{
  "n_layer": 8,
  "norm_place": "pre",
  "norm_eps": 1e-05,
  "rope_fraction": 1.0,
  "parallel_block": false,
  "init": "trunc",
  "init_std_qkv": 0.0346,
  "optimizer": "muon_variant",
  "grad_clip": 1.0,
  "warmup_steps": 0
}
Each number is 128 + 32 x the weight over its row's rms, rounded and kept within 0 to 255. Layers, rows and columns count from 0. The size above them is the row's rms in percent of the matrix's.

# layer 5 MLP up, 768x256, rms 0.246, rows 158-170, columns 128-255
size [103 111 104  98 102 106 109  99 106 102 100  78 104]
[[102 129 163  92 127 115 153 126 102 131 120 137 173 107 143 138  84 137  77 154 118 176 109 192 171  97 107 137 114 138 145 142 121  86 114  94  78 133 130 134 123 178 132  93 113  79 102 142 148  80 104 133 144 120 102 176  31 193 120 150 125 198 160 111  91 119  81  74  69 104 125 121 144 124  72 113 156 124 160 135 128 167 128 119 113  91  79 178 111 141 152 156 125 101 105 170 128 140 151 117  87 120 170 175 114  59 143 118  92 109 163 122 130 105 126 140 100 162 133 148 154 110  82 131 161 149 150  80]
 [129 118 124 164  97  53 164 131 107 112  65 110  93 132 105 151 135 183 172 132 127 117 122 137  90 176 129 113 107 132 164 173 132 145 162  86 146 130 146 130  83  87 147 114 132 106 128  60  73 145 121 113 140 166 199 139 151 156 106 173  94  61 123 125 119  81  97 161 101 164  91 146  45 165 115 110 115 124 174  78  74 140 100 142 137 135 123  99 127 113 109 110  76 162 152 133 135 106 112 140 112 153 145 177 146 129 145 211 118 102  53 101 174 107  91 117 127 121 141 166  63 118 150 121 136 123 137 103]
 [ 86 126 170 100  83 111 110 142 141  98 125 112 109 135 174 132 110 141 146 119 118 150 135 112 139 138 142 207 179 163 121  90 127 153 169  74 122 137 121  93 129 125 100 160 189 141 174 101 142  61 129 167 175  83 117  62 172 152 132 148 133 107 153 105 110 190 180  66 156 111  40 104 142 160 130  83 154 155 136 134  92 161 121  77 169 167 171 138  17 130 182 105 154 147 151 120 104 155 114 170 154 172  96 122 140 166 144  90 109  97 178  86 142 135 176 129 185  99 137 149 143 131 115 118  93  99 140 106]
 [125 140 136 136 151 101 101  94 109 142 156  80 112  71 139 141 109 122  67 142 156 149  81 177  96  93 128 230 170 143  57 160 119 120 117 118 169 141 132 104 138 103 129  99 145 141 124 169 100 119 121 138 162 109 102 110 124 194 108  80 146 156  69 106 155 138 161 168 154 124 168 148 154 153 100 116 117 137 161 118 122 138 112 177  84  72  74  96  96 112 130 148 156 132 157  93 212 108 137  77 115  98 106 104 131 159 153  76 100  61 166 103 179 107  47 160 138 158  72 115 120  99  89 100  67 139  75 138]
 [102 108 145 133 145 170 158 158  90 140 119  75  97 156 135 107 190 137 208 159 105 106 102 157  97 122 130  29 104 127 164 129  94 157 110 201 188  99 137 118 148 108 107 100 149 138 154 149 146 162 144 138 120 146  94 107 128 145 113 147 146 192 146 113  93  94 107  70 140 174 132 105 138 129 137 152 152 201 138 120  88  66 111 110 110 106  99 199 134  84  76 130  92 154  85 148 102  99 117 146 104 150  91 163 101 101 121  91  59  72 178 182 117 102 139 147  82 132 160 114 148 154 171 125 138 105 114 171]
 [141 148 103 138  64 187 135 114 109 124 178 140  79 144  98 123  95 148  78 113 174 174 138 151 132  96 126  83 129 123 109 140 108  98 132 195 150 132 117 133 122 142 146 167 114 160 138 174 143 154 121 185 125 149  77 133  45 185 187  91 102 125 156 140 123 108  99 140 143 174 174 144 186 159 108  27  98 165 163 191 116 116  90 122  94 123  79 117 107  49 146 127 135 113  67 127  73  70 119 172 154  94 163 165 212 145 141  98 141 122 162 120 111 125 156 105 130  89 153  90 119  76 186 125  91 101 139 171]
 [154 129  95  82  87 138 153  94  78 114 151  68 150 142  84 168 150 181  99 108 157 187 236  96 102 109 133 148 128 142  83 155  67 106 153  88 120 169 142  97 100  96  95 135 154 130 116  84  67 189 137 115 107 140 189 125 175 119 103 164 128 129  77 128 158 168 163 108 138  84 143 174 135 110 112 152 115  60 191 136 176 137 104 119  75 114 120 104 152 114 118 135  87 128 134  82 147  86 186 171 127  98 178 125 151 153 105 131 133  85  96 120 148  63 147  54 151 109 182 131 100 135 193 110 107 195 179 133]
 [120  99 106 108 142 126 129 117 139 129 140 151 122 108 249 122 144 137 152 101 165 143 132 135 109 159 148 108 100 117 103 156  91  98 134 126  97 160 143 167 112 169 135 118  63 150 129  91  70 182 127 108 146 158 152  25 130 163  97  93 139 138  30 153 145 142 104 128 161 127 150 170 195 159 119 107 152 125 102 118 143 145 146 146 139 191  99 161 108 165 128  97  95 135 159 120 153 168 101 147 119 104  67 156  87 136 164 100 110 132 149 114 132 145 126  75 129 101 168  77 140 106 239 171 112 130 109  98]
 [134  97 108 132  93 145 124 128 129 114 141 171 145 137 162 141  81 112 115  95 197  96 120  96 102 127 115 169 130 141 121 164 117 212 136 147 130 174 142  96 148 189  97 149 128 122  65  72 102 120 127  99 114  87 199  60 119 110 138 121  77 128 112 114 152 130 143 153 179 167 138  73 181 101 160  99 157 171 175 128 165 157 107 179 120 170 139 116 159 173 122 135  55 136 176  96 121  82  95 159 129 124  66 169  94  68 129 102 101 132  49 124 129 134  66  86 114 174 190 128 127  99 180 125 192 154 151 153]
 [ 89 167 102 130 148 133 124 106 114 150  62 125 186 128 126 145 157  96 157 149 114  82 153 109  83  93 153 141 105 146 110 118  84 173 158 126 110 146 104 121  92  80 115 146 161  89 114 123 215 131 143 143 158 125  69 116 151 113 107 129 122 192  83 136  98 109 113  85 103 110 124 147  97  96  91 165  89 132 115 133 127 174  79  94 127 147  94  91 141 121 129  94 137  57 136 165 157 104 134 126 125 125  66 105  80 138 146  74 132 135 167 169 112 143 136 157  53 130 150  80 136 132 108 135 160 108 134  99]
 [103 170 160  76 169 122 105 131 112  92 103 104 215 134  44 140 136 115  97  83 143 126 108 124 115 106 177 175 144  93 170 148 138 130 146  56 125 122  80 146 195  76  99 116 201 152 148 119 122 175  90 105 104 132 132 126 167 118 105 104 119 122 119 135 143 153  94  77  80 187  95 118 182 150 125 127 109 155  68 121 103 161 190 147 148 111 129 183 122 138 132 151  73 146 138 161 142  92 175 172 143 111 149 149 117 120 131 162 148 143 114 162 125 159 121  90 106 135 137 135 125 138 114  96 130 150 124  58]
 [135 106 137 149 114 146 142  86 153 219 137 168 103 117  81 154 193 113 168 104 180  62 127 154 164 142 121 112  94 148 141 162 150 103 177 110 126 154 161  98 135 123 102  96 133 123 227  26 128 148 190 163  96 108 147  89  80 121 202  76 178 141 123 140 138 200 133 150 145  94 107 168 133 158 117 143 108 137 140 103 143  53 105 187 124 144 169 134 163  97 121 128 128 114 123 109 121 134 122 136 144 120 177 148 180 175 123 119 135 136 166 146 146 105 107 160  74 131 132 146  87 118 171 126 131 131 152 123]
 [ 93  60 167 167 162 103  94 128 115 140 124 134 148 123 132 165 102 159 143 143 142 182 151 112  80 113 111 151 122 112 178 120 160 126 106 144 168 102 110 160  84  89 124 135 166 114  98 103 150 197 169  97 116 100 158 141 164  95 177 128 107 163 176 160 123 131 144 140 145 167 148 123 143 130 168 122 174  97 108  88 138 138  87 129 145 132  98 119 188 141 165 140  80 137 111 145  74 143 131 114 194  99 178 161 165 159 133  79 115 116 174 126  54 145 128  98 170 153  93 116  89 134  88 101 174 158 122 104]]
# layer 5 MLP down (transposed), 768x256, rms 0.145, rows 158-169, columns 128-255
size [104 104  99  96  97 103 106  95 102 101  97  84]
[[ 99  95 160  67 101 113 166 133 151 208 139 143 137 100 117 120  86  87 127 147  98 140 109 114 149  96 141 191 111 119 187 144 174 109 146 116 146 149  66 164  77 131 121 122 125 125 116 127 178 202 140 166 112 176  93 141 134  72 109  64 145 116  94 145 166 131 106 168 160 151 133 143  83 125 135 140  94  63 132  74 140 118 136 105 121 136  57 102 139 148 174 140  99 191  80 153  97 126 136 152 128 160 131  88 179 116 148 112 149 119 131 132  96 121 148 190 130 132 162 134 160 139 191 107  72 142 116 154]
 [142 155 115 180 141 127  92  35  81  82 166 138 103 195 151 193 171 132 137 152 121 140 103 119 120  58 124 179 127 126 190 114 178 168 156 165 111  40 111  54 187  98 116 132  90  80 176  92 180 176 117 187 114  77  96 118 132  90  79 147 140 148 133 149 117  63 164 154 137  86 169 108 169 116 158  92  44 204  82 133 127 129 144 126 139 151 157  93 127  96 134 145 135 172 125  93 146 151 165 117 199 146 119 146 178 131  96 124 158 191 124 111  83 107 136 152 125 150  57 144 121 129 144  90 151 117 148 188]
 [167 128  84 167 163 119 180 165 154 174 156  88 149  94 113 166  97 211 145 134 139  70 192  67 152 117 141 143 153  96 159 112 110  75 135 139 123 159 127 159 148  85  57 115 151 141 148 149  99 168 101 104 189  86 147  74 134 126 153 197  90 114 146 108 191 167 128 130 113 125 124 106 137 160 138 162 145 116 130 100 102 184 106 120 131 164 201  91 179 152  74 125 211 128 110 191 124 140 149 143 160  79 131  79  99 122  49  89 105 125 137 142 123 128 210 127 111 147 146  66  68 130  84 115 112 141 139 117]
 [219 105 121 108  43  97  93 123 146  77 106 143 146 199 137 137 132 181 103  83 131 103 206 111 156 158 102 174  85  99  42 127 167  93 171 119 130 106 128 133 154  82 128 152  69 106 128 139 160 133 158 133 136  81 141 140 127 158 105 187 162 134 124 133 113 106  78 119 148  46 134 112 158 143  65 186 116 126 106 115 150 170 185 169 112 121 102 179 143 108 118 104 116 146 136  87 166 162 148 142 102 144 120 154 140 182 136 149 145 132 168 150 156 151 169 107 157  89 110 123 184 147 126 178 121 115 150 121]
 [121 196 139 124 136 121 178  70 184 108 149 118 131 144  92 148  93 176 123 138 140  87 125 180  76  83 186  92 163  91 168 109 138 134 187 137 142 134 116 131 114 149 142  77 159 142 112 147  55 178 129 120  98  96 137 176 143 172 115 130  75 147  95 124  97  87 142 163 143  34 128  96 129  81 102 101 174 160 102 121 106 143 174  83 190 132 231 112 140 126 117 170 183 126 116 113  88  49  96  75 133  94 119 114 162  90  81 116 133 124 119  91 164 132 140 169 182 163 117 116 119 132 125 138 133 178  98 131]
 [100  90 155 113 149 119 132 107 112 117 101 181  83 115 113 142 182 205 112 130  97 126  86 128 174 127 141 125  98 114 126  98 111 157 126 152 158 103 108 127 150 120 172 108 153 174 139 141 143  99  99 114 113 149 155 209 159 160  95 148  98 141 142 104 149  48  94 127 107  91 107 113 143 124 145 176 134 116 203  86 118 151  95 130 130  82 185 122 104 151  81 102  51 132 108 115 105 121  75 163 140 183  86 125 122  43 128  86 134 118 133 109 144 182 136  95 157  37 118 138 143 100 135  89 169 152 185 151]
 [ 92 165 131 130  89  63 114 166 134 110 155 136 183 120 112 105 109 154 122 119 149 144 155 137 150 134 153 123 160 135 110  85  91  85 134 109 113  96 100 164 165 148  89  72 125 122 128 105 139  88 132 115 110  97 110 127 173 107 137 160 166 101 182 128 150 129 150 114 158 124  98 148 139 212 138 110 159 128 146 163 128  98  85  62 138 160 176 151 111 153 175 193 115 151 116 119 115 103 156 135 118 123 130 101  88 161 110 117  88 142 113 161 134 129 117 139 143 123 116 120 156 108 153 174 174 126 161 126]
 [120  86  90  82 138 111 139 137 103 109 135 114 116 100 124 130 163 101 140 127 144  96  74 134 116 116 142 120 169 149 110  63 147 128 121 110  81 134 171 135 125 129 150 118  79 131 145 216 161 216 128 113 147 100 159  39 171 100 157 103 150 101 112 134 138 142 153 101 172 133  95 146 110 164 148 137 180 149  97 108 111 160 146 155  78 152 194 185 159 157 116 124  95 112 134 113 119 148 117 117 132  77 110 137 145 146  72  94 118 137 134 140 113  95 179 111 140 155 112 142 121 116 155 118 166 162 119  87]
 [107  81 109  75 132 178  63  85 167 147 109 109 131 120 151 115 130  96  72 114 161 130 144 105 105 110 101 132 107 130 135 115 123 163 122 125 136 139 103  71 122 118  57 160 108  63 120 104 123 108 177 138  16 135 136 149 108 135 142 132 135 128 177 119 166 173 150 143  87 120 111  84 104  94 128 151  81 147 139 136 101 154 171 117 101 142   0 175 156 173 146 129  84 161 174  92  56 130  81 133 135  59  87 102 115  94 114  36  68 140 150 161 117 166  80  96 146 204 120 154 163 104 129 105 125 100 101 148]
 [119 114 171 166 118 131 182 154 172  37 106  83 117 182 118 164 154 150 120  92 121 129 126 133  52  93 154 148 104 137  74 159 145 138 122 116  64 100 136 144 168  70 195 123 131 100 125 177  86  99 158 122 143 104 107 175 134 129 183 188  93 131  68 114 122 136 159 179 108  86 149  88 133 100 109 138 158 205 167 166  83 165 140 129 147 139 255 150  86 187 136 124 119 139 184 152 139 160 103  67  92 122 164  89 112 168 120 113 133 142 184 162 140 129 130 119  81 119  89  91 146 104  72 120 109 156 179 121]
 [139 117 117 115  36  52 115 149 109  92 127  96 124 135 137  91 136 105  77 116  83 134 123 136 131 121  86 127 144 102 159 108  92 122 127 123 103 171 126 199 122 200 142 101 162 123 192 165  94 161  89 118 136 118  60 173 101  99 127 106 139 109  56 136 173  39  93  68 174 116 175 127 174 162 133  98 158 139 134 193 181 146  80  62 137  90 166 134 148 121 158 126 130 154 117 174 140 144 128 173 104 111 163 166 159 102 127 118 165 124 130  86 158  67 105 128 106 126 176 152 104 148  86 115 135 138 160  84]
 [ 83 164  80 111  84  92 116  75 143 124  70 110  92 146 117 141 201 122  87 131 142 105 136 160 140 144 115 155  89 100 148 132  97  65 141 165 107 111 135 146  54 149 130 110 150 156 100 132 106  83 137  87 127 134 137 133 135 176 147 108 148 164 190 113 152 128 119  91 119 188 152 124 152 164 102 126 142 155 104 152 164  92  98 136 151 122 222  62 125 159  90 108 193 101 154 129 172 133 106 123 119 149 121  94 136 144 144 157 177 128 157 127  78 133 150 133  60 129  94 136 165  95  89 207 114 108 102 116]]